Each number is 50 + 15 x the weight over its row's rms, rounded and kept within 0 to 99. Layers, rows and columns count from 0. The size before them is the row's rms in percent of the matrix's.

# q: layer 3 attention query, 96x96, rms 0.12, rows 0-31, columns 0-95
# k: layer 3 attention key, 96x96, rms 0.116, rows 0-31, columns 0-95
# v: layer 3 attention value, 96x96, rms 0.0929, rows 0-3, columns 0-95
# o: layer 3 attention output (transposed), 96x96, rms 0.0765, rows 0-3, columns 0-95
q0 081:59 67 29 34 67 51 00 33 55 38 52 41 57 51 82 49 59 47 50 41 34 57 60 58 77 65 78 75 57 57 46 70 43 44 39 88 49 63 57 71 57 41 30 44 81 49 34 52 57 45 45 52 39 26 48 59 67 34 54 49 41 77 43 82 45 57 44 33 57 51 60 43 63 72 44 64 69 50 48 56 47 32 73 49 78 53 41 42 44 65 56 54 44 37 61 31
k0 075:69 74 77 28 41 50 61 57 81 54 50 66 48 57 46 45 45 43 64 49 37 47 48 57 33 31 40 42 49 45 49 22 30 46 66 22 41 97 62 27 37 44 59 75 47 39 47 43 44 47 53 44 36 67 45 62 52 79 61 44 53 11 55 44 53 39 59 42 39 47 40 52 51 61 56 30 45 44 38 44 54 45 41 74 57 35 83 53 85 33 80 61 52 73 69 51
q1 122:36 44 69 45 43 35 35 31 33 58 73 67 52 56 35 58 49 40 62 40 54 39 50 70 41 58 09 36 39 67 56 42 41 62 69 63 37 32 56 40 57 55 70 63 46 44 37 76 44 61 72 24 71 49 47 35 58 44 43 08 25 48 37 48 51 62 76 54 46 68 41 56 68 41 58 51 34 68 69 39 27 19 40 54 58 55 58 62 50 68 50 78 77 25 56 62
k1 117:85 67 31 45 50 63 38 38 51 71 53 60 44 66 45 50 34 58 53 14 61 38 16 54 32 70 51 56 52 57 42 51 43 38 62 22 64 50 30 56 52 47 52 44 65 21 30 56 53 43 67 56 44 45 55 59 67 28 40 34 48 58 37 38 70 44 63 54 77 77 46 55 65 55 65 22 19 55 34 51 31 58 76 42 68 63 58 49 39 46 27 74 67 33 79 47
q2 172:34 64 64 40 49 59 68 50 46 68 63 72 33 67 39 44 52 53 67 44 65 45 28 72 40 61 18 25 63 60 58 50 49 54 69 42 33 38 47 40 61 47 58 71 38 36 31 64 53 61 63 30 75 45 39 32 66 26 25 26 27 43 35 33 53 50 64 69 46 56 29 50 58 43 43 42 16 69 69 40 38 33 32 61 57 69 64 73 38 60 26 67 76 36 62 58
k2 139:56 67 46 47 68 70 39 49 57 75 74 60 33 48 51 53 40 64 69 36 66 47 28 62 44 88 42 51 58 49 52 40 42 37 58 48 52 42 36 42 76 28 75 62 37 25 27 46 60 41 64 37 54 48 51 53 59 26 38 27 47 47 33 45 67 39 69 68 72 52 32 49 59 38 52 29 29 76 39 39 24 42 44 53 66 77 50 47 43 48 25 77 73 33 76 31
q3 092:52 60 76 38 46 51 38 60 60 59 48 86 49 28 43 61 65 49 39 40 86 18 25 33 28 39 31 52 33 55 58 38 59 57 72 38 56 43 53 44 37 45 55 57 59 34 81 40 32 78 54 35 53 70 58 53 45 39 71 57 68 54 52 53 46 51 58 32 19 20 38 51 41 40 35 49 43 35 15 40 47 56 73 62 62 39 56 59 72 76 63 41 44 29 27 52
k3 095:62 40 20 70 61 55 49 57 68 55 63 68 34 27 52 41 48 32 42 47 79 49 44 36 55 34 49 83 42 50 23 46 61 40 28 68 51 15 51 50 51 67 50 69 52 29 44 38 49 38 75 50 56 66 41 49 64 67 86 45 70 16 54 44 59 67 48 49 46 22 51 45 63 80 47 49 56 54 50 31 28 59 67 59 41 36 48 79 60 34 71 25 41 45 60 44
q4 093:37 45 56 62 32 33 26 81 60 43 52 55 39 56 44 53 31 61 56 53 45 28 71 78 43 56 37 82 40 52 55 85 57 57 65 70 30 77 58 51 59 33 54 20 74 80 23 23 81 62 50 54 39 45 45 47 45 47 56 48 31 45 63 53 32 56 52 63 18 64 61 54 48 34 40 62 58 47 40 54 69 33 70 59 37 53 40 49 59 65 62 34 59 42 44 79
k4 110:76 64 28 59 72 45 51 81 15 57 50 61 56 55 54 84 70 64 46 43 49 53 44 58 46 46 60 28 60 39 48 34 83 78 33 57 46 15 34 68 43 48 57 48 78 37 64 35 54 69 45 45 52 62 67 32 48 36 43 69 55 60 43 37 68 78 31 55 43 61 43 36 48 51 29 61 36 57 54 29 60 38 49 73 62 39 66 71 59 43 34 37 24 58 43 35
q5 087:43 66 40 57 50 47 24 56 41 39 40 53 59 59 46 48 50 54 64 69 57 37 73 47 39 54 50 65 29 74 32 96 66 57 37 63 36 50 66 48 53 34 58 23 49 74 37 67 85 56 38 71 36 34 23 54 39 77 55 45 37 44 59 74 45 27 69 55 32 55 80 29 41 41 37 45 83 48 43 72 31 66 44 54 70 35 35 42 49 50 41 52 57 34 43 39
k5 112:34 45 42 37 56 52 56 71 37 44 51 61 48 49 45 28 69 48 36 65 52 64 74 55 54 35 81 58 47 53 35 62 59 58 33 67 34 09 44 49 45 68 48 24 66 52 58 56 45 46 48 40 48 76 51 44 07 38 50 70 70 34 70 41 59 93 25 49 35 17 53 61 35 71 23 69 60 45 60 44 61 47 63 66 44 52 65 49 55 67 66 47 34 59 43 66
q6 151:39 65 65 41 56 46 62 49 45 72 68 74 24 70 35 60 36 59 65 39 67 43 40 72 18 78 21 41 50 62 56 48 66 53 69 50 34 37 44 45 66 48 60 49 40 36 30 60 54 64 64 30 67 44 33 34 66 43 44 45 18 27 43 39 58 40 58 64 44 49 33 33 49 27 50 52 42 69 74 50 32 44 30 67 70 66 66 86 38 63 29 72 66 39 61 44
k6 106:60 35 60 55 29 36 52 39 59 27 29 44 71 39 44 50 70 36 29 79 33 43 83 23 57 15 57 57 42 63 38 52 43 44 44 52 36 63 64 45 25 68 19 34 47 59 77 46 34 50 20 67 46 46 38 49 46 65 58 65 54 63 68 58 36 42 32 36 32 31 59 57 49 53 54 66 63 26 59 63 64 61 50 55 41 22 52 45 54 38 72 24 40 64 24 58
q7 085:54 65 50 23 46 57 40 21 70 64 35 35 13 77 37 37 39 50 39 40 39 53 63 42 55 81 64 39 69 52 69 21 29 77 60 63 44 57 43 67 56 49 71 42 57 60 43 61 59 25 55 49 49 57 50 29 33 59 27 40 72 45 34 46 57 58 33 60 56 37 79 57 51 42 54 67 24 34 47 39 59 68 38 38 24 18 33 66 65 42 44 59 64 45 41 57
k7 086:14 52 55 41 53 85 70 51 28 55 55 37 49 46 61 76 68 71 68 18 64 56 37 56 42 58 50 18 54 50 60 36 36 44 66 35 40 27 59 41 63 33 44 46 55 58 63 33 43 58 54 28 41 42 81 60 59 29 52 40 55 57 59 60 51 72 54 59 57 18 42 67 28 67 58 19 65 40 70 38 70 45 42 30 57 38 47 52 35 38 62 69 66 65 30 61
q8 099:33 30 29 47 55 67 27 73 49 32 81 33 33 60 59 40 49 46 38 55 65 54 36 69 28 48 50 51 50 48 53 21 37 33 54 53 46 49 78 68 72 37 66 80 35 51 69 61 59 56 59 55 65 67 58 43 60 58 54 40 62 30 37 35 31 73 78 52 61 47 30 54 19 80 66 72 34 61 37 45 56 41 66 35 32 33 60 70 69 41 66 57 37 68 57 62
k8 096:59 72 58 27 38 46 26 50 75 57 49 77 60 36 44 67 54 50 40 48 57 32 83 43 17 42 58 68 51 54 57 17 58 41 35 61 36 52 32 34 32 43 42 69 54 58 44 56 61 45 47 31 62 55 55 34 60 23 59 46 54 67 32 74 70 74 41 34 35 65 47 77 59 23 63 31 70 70 39 47 62 41 61 59 33 30 47 49 48 37 31 55 86 48 62 64
q9 099:59 55 59 29 40 44 22 79 63 61 51 54 42 49 36 45 64 43 49 34 71 85 54 40 46 67 47 68 38 54 43 50 85 51 31 63 37 77 23 60 56 50 40 32 65 46 47 60 81 39 38 67 51 70 53 57 63 65 21 66 40 52 71 42 61 17 44 54 68 32 58 34 77 41 40 52 58 38 26 52 41 67 49 68 72 37 59 45 58 29 39 43 53 22 60 37
k9 101:32 46 22 40 57 95 44 57 54 49 65 29 40 47 76 49 67 48 57 25 72 48 38 42 32 51 58 64 67 37 63 68 64 54 26 45 40 79 68 48 30 59 40 48 61 50 32 45 62 62 17 65 41 45 29 75 50 62 47 30 42 57 65 48 29 52 55 34 56 42 52 39 53 33 57 36 55 54 44 63 51 30 50 70 76 15 71 49 44 77 51 71 59 47 63 69
q10 094:40 43 41 51 46 32 85 52 40 51 53 46 38 59 44 31 46 64 59 78 51 54 56 59 25 41 54 61 58 51 29 46 70 73 43 58 44 58 74 53 44 30 40 22 49 41 17 07 49 40 56 81 60 43 61 74 53 46 49 62 19 59 34 42 69 10 41 63 66 41 42 49 68 48 69 55 39 34 43 55 24 46 62 54 65 27 43 56 42 64 42 48 50 32 54 23
k10 100:21 30 47 48 36 50 58 46 21 59 38 32 78 71 77 39 55 48 55 45 54 70 59 35 40 62 44 70 43 63 56 83 58 51 76 52 49 53 46 70 53 32 63 76 46 64 50 96 58 48 33 36 43 44 50 55 62 68 30 29 39 38 56 39 72 46 43 39 58 39 19 67 68 40 62 90 34 37 52 48 36 25 46 55 68 49 63 41 49 50 64 65 60 58 50 60
q11 094:36 54 75 41 48 64 32 61 65 42 46 72 60 43 42 46 53 48 42 88 44 63 31 69 38 56 46 36 50 17 53 34 74 44 69 32 72 44 68 50 71 34 53 47 29 44 53 41 34 31 62 48 53 54 80 65 52 37 39 56 35 71 61 24 64 76 54 72 68 38 44 74 25 52 63 54 35 50 68 71 47 67 55 52 46 44 57 24 60 24 42 53 58 78 25 47
k11 098:40 62 38 30 70 61 44 35 77 40 42 36 60 38 65 67 61 69 47 27 57 83 59 25 71 43 53 42 54 57 37 55 33 27 53 76 49 42 56 40 75 56 22 26 31 51 42 65 74 51 50 27 59 44 51 67 63 34 33 62 72 41 39 31 48 42 53 72 55 50 36 72 66 43 59 72 56 47 35 31 28 23 67 45 38 45 46 49 33 38 40 57 69 38 72 74
q12 103:54 50 60 34 51 40 33 46 51 38 55 49 53 28 44 43 72 54 30 46 55 25 58 61 51 48 61 73 58 61 55 50 55 27 37 75 38 39 35 10 54 51 49 35 31 46 64 45 74 38 56 49 45 67 39 22 70 63 34 66 67 41 35 26 34 40 55 53 52 55 33 57 71 41 35 70 28 53 25 45 74 57 55 59 30 45 75 24 51 38 82 68 92 60 55 56
k12 105:45 41 19 66 29 45 56 45 70 54 75 74 55 53 22 82 67 63 38 48 43 32 64 36 41 59 26 56 79 73 65 38 54 51 56 66 47 41 51 63 49 76 53 66 61 67 43 48 39 61 45 43 57 77 26 59 42 21 55 40 47 40 34 65 44 48 57 67 41 37 72 63 44 29 45 45 53 60 34 07 55 55 31 53 47 44 31 36 39 73 35 70 58 35 73 50
q13 093:65 46 35 55 59 25 39 82 38 42 65 51 63 48 50 56 55 57 39 47 27 32 76 51 45 55 37 62 41 70 42 68 61 62 37 47 19 36 38 05 46 54 45 26 54 60 62 49 56 66 61 39 39 66 47 59 55 63 38 48 49 19 60 74 26 53 61 50 35 43 78 42 46 24 70 17 68 44 62 61 64 39 52 67 54 49 59 65 61 84 41 36 76 56 52 42
k13 095:61 65 42 74 37 40 61 55 31 52 61 44 60 72 49 49 16 76 45 73 41 48 46 45 66 62 18 34 60 60 38 63 49 67 43 47 39 38 53 42 17 58 33 55 65 54 41 28 39 71 72 84 62 43 37 29 57 35 64 55 33 37 57 51 46 44 32 48 35 38 51 05 33 68 50 61 37 55 48 52 67 57 32 60 64 70 46 71 53 57 36 46 41 75 73 32
q14 099:21 50 61 31 52 54 63 50 32 51 56 54 79 51 66 52 57 46 45 33 72 70 66 38 29 43 46 71 42 52 13 45 78 58 29 37 43 65 69 37 31 57 47 61 24 56 70 45 42 58 44 54 50 73 46 68 40 69 54 46 44 38 61 23 31 13 44 45 41 53 88 33 71 49 60 77 62 26 56 55 44 66 34 79 45 49 45 38 37 47 57 66 46 64 66 47
k14 108:58 61 44 63 61 55 35 41 54 67 55 56 45 53 29 36 44 34 74 49 46 42 68 60 69 44 30 40 48 60 40 87 37 46 51 54 53 41 71 31 36 92 68 45 49 48 35 53 43 43 68 59 42 35 58 60 68 54 54 35 56 39 60 44 39 54 63 63 32 43 93 18 52 31 49 45 31 63 28 74 35 36 28 29 75 37 47 62 55 36 26 73 33 55 74 62
q15 094:40 45 34 22 58 59 36 51 56 44 52 36 24 51 26 29 54 68 62 49 53 53 56 51 52 63 70 36 71 79 55 64 52 62 36 74 64 28 26 22 49 67 60 45 54 13 34 75 43 19 52 33 56 43 73 51 27 45 26 52 42 49 57 40 49 48 59 42 47 53 38 75 54 31 30 57 52 37 39 54 69 46 34 29 40 91 47 38 45 29 68 48 59 51 60 66
k15 093:65 38 54 54 23 39 64 60 61 40 42 59 33 62 23 77 56 89 37 48 31 60 46 88 62 63 37 57 37 42 73 33 39 48 18 39 65 63 64 70 63 65 54 55 64 54 64 41 25 59 31 33 36 50 28 48 25 58 54 68 61 36 53 43 59 65 34 38 58 62 31 66 37 31 60 33 77 39 74 32 48 42 45 50 72 69 58 42 41 54 38 34 46 57 54 60
q16 089:69 49 44 62 59 51 35 38 41 68 15 52 38 56 44 33 76 24 60 46 53 63 63 54 58 56 46 40 84 33 67 50 74 45 33 34 33 64 19 86 57 40 25 64 53 41 67 48 60 64 48 40 34 30 66 83 43 41 49 39 71 55 45 60 52 61 58 28 50 49 67 61 53 31 31 56 51 48 53 44 79 47 36 39 65 69 30 56 74 71 55 43 63 49 26 46
k16 094:55 42 54 65 71 40 44 54 37 31 70 65 38 33 56 40 62 47 78 59 65 69 48 55 46 58 58 41 31 32 55 29 70 54 35 31 47 16 59 69 57 23 57 45 38 61 51 65 34 60 60 83 52 65 37 67 60 44 67 82 46 44 60 31 51 71 58 77 61 60 48 54 66 59 45 46 63 49 67 25 26 91 35 63 65 35 57 44 58 74 45 27 52 53 59 36
q17 094:52 51 42 48 64 70 28 72 49 34 51 42 35 39 62 48 45 57 44 60 28 48 39 44 48 54 77 69 74 37 77 13 83 50 55 52 61 55 62 75 56 37 32 50 54 29 74 66 47 44 52 46 64 39 64 53 41 63 32 38 62 59 24 56 59 58 45 46 17 41 29 72 49 55 25 59 35 67 53 72 33 40 68 52 72 69 63 37 20 44 62 62 70 76 42 56
k17 096:67 70 71 60 41 45 52 40 55 27 66 46 67 35 43 68 63 64 39 42 65 69 86 44 42 52 51 70 49 47 65 22 50 00 60 60 57 33 56 33 41 50 39 61 28 68 52 48 58 54 48 28 67 79 53 29 54 33 55 34 48 51 58 32 48 63 62 46 55 71 49 59 68 55 34 31 39 78 49 18 49 60 24 48 56 41 63 41 60 64 44 24 69 43 38 64
q18 096:34 31 49 28 46 28 25 32 43 56 53 27 51 10 59 50 51 24 49 64 44 79 52 51 42 24 44 26 49 42 53 94 70 47 54 32 68 67 55 79 52 40 40 53 36 60 55 67 29 33 44 45 43 34 75 55 41 46 44 40 46 35 48 57 77 58 58 49 33 65 55 68 37 33 33 70 71 63 59 52 37 40 50 19 70 54 70 42 60 45 55 42 53 46 71 54
k18 094:38 56 20 53 42 46 59 43 50 61 27 51 76 52 47 29 63 69 78 71 45 49 67 50 57 33 74 57 09 31 41 70 27 27 47 69 49 60 79 47 27 37 46 28 41 35 45 36 57 53 42 57 62 45 43 65 81 72 22 70 50 37 55 51 39 54 58 41 68 78 51 38 30 44 62 41 58 46 60 42 16 44 50 37 45 63 61 47 60 44 65 55 63 44 69 35
q19 096:59 56 36 50 37 76 69 40 55 78 58 68 70 45 61 62 71 82 56 18 46 67 45 53 48 56 57 37 61 61 49 36 48 62 56 47 65 72 46 40 37 64 46 70 60 42 67 66 32 52 44 64 57 26 68 83 37 56 31 66 57 69 44 61 28 36 43 69 99 65 74 26 59 45 48 41 38 54 60 24 68 59 41 62 64 37 47 49 33 53 60 47 32 47 36 45
k19 098:64 30 76 50 65 44 25 47 24 44 45 34 22 42 24 69 54 46 49 40 72 41 30 60 42 85 44 34 49 15 67 17 43 55 46 83 54 22 43 52 53 56 64 38 44 62 41 34 64 67 64 51 25 60 47 41 76 60 62 41 40 56 61 57 46 51 28 45 59 27 59 53 47 33 24 61 31 44 52 78 30 64 33 50 52 52 56 51 34 60 46 48 63 67 52 40
q20 098:63 35 63 33 46 61 56 54 30 56 68 39 71 61 11 63 31 32 62 53 40 38 74 50 59 43 62 15 51 43 48 28 45 38 33 52 13 48 46 47 56 34 58 19 63 73 31 68 30 61 59 61 41 34 20 41 55 37 25 61 28 48 51 57 37 57 59 52 57 60 62 37 35 57 52 38 47 28 55 14 62 32 66 63 64 39 61 51 62 81 65 57 62 51 49 49
k20 098:49 31 32 41 43 46 47 57 24 47 27 76 55 36 66 34 47 55 20 48 49 48 38 94 26 45 48 29 32 82 56 61 21 71 46 35 44 45 35 39 42 32 61 55 58 67 48 60 74 68 40 69 50 30 47 49 54 39 67 67 58 63 53 40 56 46 58 75 50 69 56 32 17 50 53 72 51 50 52 41 62 36 32 25 26 60 33 39 57 63 73 43 38 47 36 39
q21 093:35 70 66 48 26 28 34 58 39 47 45 31 48 59 24 27 44 27 51 57 30 52 61 60 53 54 47 46 60 52 34 73 38 44 47 45 52 37 36 41 53 74 42 55 98 73 65 39 82 25 56 33 63 42 35 50 62 44 47 49 39 44 50 50 47 42 46 49 60 79 28 62 44 74 41 81 66 59 62 44 58 40 45 34 66 50 73 92 26 33 57 38 45 57 42 40
k21 093:37 45 53 44 24 85 43 41 54 58 39 39 38 25 61 52 37 72 87 64 33 49 60 65 53 54 50 45 35 31 48 61 42 75 45 42 36 48 55 48 72 31 42 34 46 58 27 47 51 45 63 44 69 46 45 19 51 52 51 59 30 82 30 47 66 44 35 05 60 91 65 38 43 65 50 32 56 33 53 36 50 40 57 41 51 52 63 35 36 74 65 46 46 49 51 20
q22 103:77 47 63 64 62 55 36 56 69 44 65 50 53 46 50 59 46 42 23 55 70 56 41 23 74 49 60 59 50 74 32 68 33 50 39 74 57 62 44 64 54 65 67 56 42 13 44 26 36 32 42 48 45 71 42 55 53 36 48 31 25 56 41 66 69 44 50 51 73 58 08 75 72 40 45 55 29 53 29 56 56 84 51 48 34 80 66 52 45 29 43 50 59 55 70 52
k22 106:62 51 30 26 58 63 56 56 68 37 59 30 33 75 63 59 72 33 34 48 36 64 55 37 45 56 60 71 57 36 57 29 83 65 62 30 71 54 68 54 37 55 45 38 78 55 52 53 59 35 30 34 30 36 32 81 26 55 38 63 28 62 59 78 59 27 36 57 50 71 30 88 49 49 31 33 46 46 33 41 53 37 71 50 69 53 41 48 50 41 58 42 52 46 61 66
q23 100:56 38 48 40 49 52 28 46 37 58 59 30 57 42 61 67 21 52 36 41 24 49 50 52 74 74 56 64 53 59 51 79 41 30 33 60 31 40 42 52 60 56 72 25 64 65 56 61 60 45 77 40 24 43 37 29 70 49 48 62 22 16 61 52 81 73 44 58 64 42 74 41 32 53 52 55 65 41 53 58 46 28 38 31 67 56 57 31 60 44 34 19 57 22 59 46
k23 105:33 56 39 23 56 37 62 62 33 48 50 55 55 53 74 63 53 68 72 43 03 50 32 70 23 52 56 39 55 31 62 51 48 54 52 48 54 78 65 39 53 45 31 38 80 55 59 41 39 63 22 57 69 45 59 36 55 52 40 61 62 58 58 58 29 29 36 28 44 71 58 51 35 49 41 50 71 49 62 38 69 60 53 35 40 74 42 39 62 82 75 59 34 60 62 87
q24 086:44 80 56 23 62 56 40 32 80 73 54 28 44 63 72 58 62 24 64 35 57 95 51 45 54 45 41 68 49 41 45 48 34 65 65 55 57 35 52 38 57 55 46 56 64 49 34 51 38 32 52 53 40 59 62 62 34 20 39 49 50 73 37 44 85 69 63 39 63 44 33 70 65 52 20 52 35 60 27 64 68 38 44 59 29 72 69 45 33 32 56 69 41 49 62 56
k24 090:36 32 33 43 52 69 44 59 55 36 73 29 38 42 51 56 41 58 44 52 65 73 37 57 72 36 69 62 32 30 39 21 37 46 47 69 59 57 51 55 48 31 47 48 70 50 43 29 24 26 46 41 64 47 29 76 36 72 63 25 42 66 33 50 51 47 62 39 69 65 17 57 67 15 20 66 52 56 47 31 52 26 33 51 60 51 61 39 57 60 37 56 60 54 18 68
q25 094:55 29 79 45 44 32 35 75 59 53 64 44 50 79 47 73 77 57 51 43 65 38 59 65 39 35 71 31 82 51 54 56 52 41 28 42 58 47 41 45 42 43 58 46 40 51 67 24 78 50 54 32 48 46 22 26 64 73 33 58 61 52 61 48 60 53 68 46 27 77 47 78 63 60 30 34 54 36 26 45 36 53 57 46 51 51 56 54 35 27 45 52 74 18 66 70
k25 089:44 46 28 68 39 55 61 47 80 50 62 49 45 44 34 64 52 41 49 64 49 51 51 51 59 55 49 72 34 56 60 66 44 67 22 47 46 43 66 30 40 71 36 48 41 33 51 50 21 39 27 47 57 61 40 31 16 41 23 50 43 64 51 36 66 43 50 57 32 20 50 79 55 82 63 56 56 52 52 19 56 42 19 59 21 75 46 60 74 82 64 70 53 33 56 46
q26 098:30 59 70 26 49 19 70 39 51 39 49 59 71 40 20 39 24 56 30 45 27 17 22 48 85 34 33 65 55 47 52 78 64 68 71 24 49 31 42 27 45 43 46 57 54 57 68 49 33 40 65 50 36 60 65 53 51 67 30 34 60 58 37 56 67 54 64 61 42 39 40 58 43 65 74 53 32 64 35 51 71 24 47 42 41 63 40 58 52 50 46 52 50 38 25 54
k26 099:50 77 45 80 33 58 51 46 64 56 55 38 35 56 43 64 45 53 45 42 15 49 53 57 49 76 48 55 43 45 61 72 46 47 72 55 63 27 42 91 60 52 32 39 36 86 43 36 35 56 46 23 59 38 54 43 46 47 65 75 53 14 49 44 72 50 53 41 58 37 34 17 34 68 39 55 86 40 55 44 46 54 77 22 37 54 42 52 63 61 39 62 40 62 42 57
q27 099:34 48 52 83 55 54 54 42 51 50 52 60 22 45 49 40 38 45 60 61 65 55 66 53 53 73 69 65 67 72 60 52 60 57 54 82 36 85 64 41 51 34 51 17 64 37 50 57 81 53 33 62 48 34 65 41 44 64 38 58 45 35 52 63 59 50 49 51 52 70 32 51 73 39 27 67 89 39 71 55 45 31 68 33 53 66 44 65 37 41 54 38 65 36 11 31
k27 095:40 28 51 70 37 32 72 77 39 43 36 42 48 58 76 41 30 47 80 43 41 66 27 53 65 44 56 26 34 52 55 47 83 49 44 23 50 22 18 56 58 37 52 62 33 66 53 61 83 71 58 34 58 46 43 26 53 50 52 47 31 58 51 35 35 65 67 30 31 41 57 46 49 30 78 30 38 26 32 25 48 72 44 40 53 47 33 51 56 39 51 40 43 45 49 42
q28 097:67 52 64 39 64 39 62 54 54 33 56 70 58 67 57 65 59 73 50 34 34 44 58 39 54 44 47 66 64 82 43 72 45 51 46 81 20 73 52 43 50 59 34 61 50 78 57 37 68 45 56 36 86 55 54 44 30 61 57 52 42 61 72 71 48 40 31 35 36 52 35 55 71 19 63 32 54 44 32 56 20 62 34 44 22 63 51 42 52 39 72 37 50 17 64 67
k28 097:45 74 41 66 48 49 39 53 66 45 44 43 43 78 46 41 51 45 57 49 55 28 39 45 72 72 36 26 38 86 62 58 53 81 54 41 47 51 74 40 39 85 49 46 67 51 60 39 50 56 48 59 70 64 39 42 25 58 36 41 35 29 45 51 50 48 20 38 56 20 53 41 73 47 43 34 37 32 42 80 33 64 49 23 46 50 66 81 51 51 45 57 20 36 64 23
q29 097:58 60 39 43 56 82 89 81 41 47 40 42 30 42 55 58 46 66 52 41 65 30 55 70 53 60 70 42 45 41 40 61 51 47 13 05 70 67 49 58 43 85 40 54 54 27 58 47 37 51 38 54 67 30 58 49 48 46 59 36 65 61 70 70 38 55 33 44 56 43 21 50 77 42 48 25 60 42 57 38 39 46 61 55 55 70 58 66 64 43 58 34 77 51 70 48
k29 096:46 28 70 18 26 35 46 76 49 50 61 58 20 53 40 58 58 37 36 52 24 69 45 39 49 68 60 55 54 52 47 28 47 55 19 29 39 56 71 49 39 49 69 34 45 62 71 50 50 37 45 65 49 76 11 36 54 45 40 51 34 47 74 57 59 58 35 44 58 51 33 42 37 64 46 60 60 63 56 58 57 74 77 55 36 50 59 62 52 66 49 00 45 23 40 49
q30 091:75 69 60 50 40 70 50 33 67 60 64 38 33 43 31 76 53 28 29 45 63 38 58 67 54 38 53 32 37 36 36 54 47 35 55 38 43 78 43 27 44 43 45 55 35 45 52 58 56 47 33 40 35 66 39 63 45 28 57 63 64 65 55 63 61 78 63 54 53 65 79 45 57 33 51 34 31 57 71 02 58 51 55 70 26 39 40 52 70 39 65 58 84 28 70 59
k30 097:42 27 16 24 62 65 49 56 37 45 59 53 39 48 31 52 45 53 53 66 47 50 49 55 54 34 49 70 67 78 17 14 46 68 63 57 29 33 49 54 48 47 46 50 74 45 39 51 59 32 44 62 47 42 19 61 40 39 66 76 52 46 46 49 35 59 92 61 63 14 50 63 26 48 37 55 51 48 51 51 52 63 47 58 16 71 62 78 66 48 52 46 69 25 51 48
q31 102:48 54 51 53 51 78 61 22 59 39 60 72 30 37 57 50 52 48 30 60 38 64 31 40 39 48 50 62 55 83 62 23 44 77 47 18 34 36 42 46 50 38 71 62 29 62 63 59 59 53 45 55 36 46 33 28 49 55 57 43 55 55 43 64 40 29 13 57 88 21 37 59 50 70 76 46 71 50 49 43 52 72 65 28 53 26 32 39 43 45 36 46 54 47 41 23
k31 101:48 66 76 51 49 50 34 42 36 90 69 50 61 44 39 47 66 31 48 47 53 47 39 38 40 58 38 31 67 42 60 41 66 52 89 38 57 49 28 33 67 70 71 47 28 39 67 57 54 42 83 64 46 57 55 36 70 75 65 53 56 42 56 33 41 69 78 31 21 24 40 52 32 53 37 45 59 34 56 20 53 38 48 35 36 18 47 61 31 42 33 55 43 49 58 47
v0 096:27 63 59 38 77 47 52 44 24 33 33 69 57 36 41 34 49 76 70 73 51 16 42 74 47 45 31 55 38 24 35 32 35 59 48 62 45 63 49 38 50 67 71 51 46 26 57 33 52 52 31 66 72 39 76 47 64 30 24 44 44 71 62 63 37 48 25 39 45 34 73 70 37 51 45 49 52 36 72 36 58 38 65 61 76 51 67 45 37 48 57 61 56 68 50 26
o0 104:31 70 70 44 57 66 59 67 25 54 42 12 37 48 38 34 60 54 48 53 43 68 33 55 30 30 41 47 67 28 41 56 47 64 66 43 70 52 53 65 40 73 44 71 45 53 45 51 39 78 63 31 60 17 63 62 40 60 81 21 38 45 33 44 63 59 62 46 47 83 51 96 63 43 49 50 21 42 61 45 64 49 55 32 44 62 44 54 69 42 36 42 38 59 47 61
v1 100:56 59 65 58 30 55 54 26 75 35 69 36 37 23 12 17 49 40 44 44 66 62 44 48 36 76 37 31 91 53 71 34 34 53 51 23 70 63 61 55 67 21 29 35 37 43 40 36 33 45 69 78 68 71 50 62 51 45 67 48 69 56 65 46 57 24 39 45 34 43 64 47 53 57 62 49 51 44 19 43 38 55 41 49 55 59 43 43 52 58 64 41 64 53 51 55
o1 089:67 57 18 58 74 17 56 29 59 74 38 56 59 47 49 47 44 61 56 50 58 34 57 41 46 48 31 70 43 66 33 48 63 55 63 50 35 69 50 54 40 40 73 36 18 54 50 52 58 65 36 30 37 47 09 53 47 52 65 41 69 51 42 72 47 70 56 69 70 40 45 00 41 36 51 53 41 66 48 76 39 51 61 76 42 32 46 52 53 85 46 44 48 60 57 36
v2 080:36 34 65 43 39 48 85 37 38 68 32 37 40 69 69 29 75 52 62 57 70 50 56 59 54 67 49 51 66 60 70 26 40 32 58 53 18 57 30 43 44 44 45 56 60 31 44 43 61 51 31 65 30 90 52 54 82 81 64 41 41 60 56 54 50 49 33 46 41 62 26 75 32 33 67 50 55 66 40 76 54 59 49 58 42 32 68 64 47 42 44 45 35 53 46 83
o2 085:51 71 30 56 69 45 33 43 50 46 58 29 63 48 46 35 92 49 48 37 25 78 20 57 20 57 35 40 39 53 18 53 42 67 46 60 77 68 59 61 60 53 33 62 34 33 36 50 79 60 29 36 37 42 50 38 43 48 34 26 64 72 40 33 72 64 47 41 58 34 49 43 65 54 51 62 82 51 50 56 33 57 58 48 48 56 49 45 57 50 69 58 59 57 88 66
v3 102:40 75 45 70 16 71 48 41 69 59 35 46 47 67 52 56 61 55 71 66 47 46 56 55 79 64 58 40 28 31 51 46 61 68 49 51 44 45 40 24 27 45 76 61 51 45 71 70 74 52 64 54 37 26 41 52 64 62 55 36 73 23 63 37 24 51 66 51 50 47 69 34 60 27 52 17 22 56 69 29 78 62 26 45 54 24 41 49 58 40 53 52 51 46 62 47
o3 106:37 32 51 32 40 59 53 56 44 39 73 27 61 31 34 38 58 30 65 38 53 58 28 68 38 24 39 40 39 73 69 84 41 53 61 30 69 43 65 48 39 47 50 59 36 34 61 29 75 50 65 37 36 56 39 27 53 40 29 71 62 72 60 63 49 58 38 69 44 67 47 75 40 74 77 66 38 39 59 51 74 14 54 42 49 57 63 29 29 62 57 44 44 65 53 62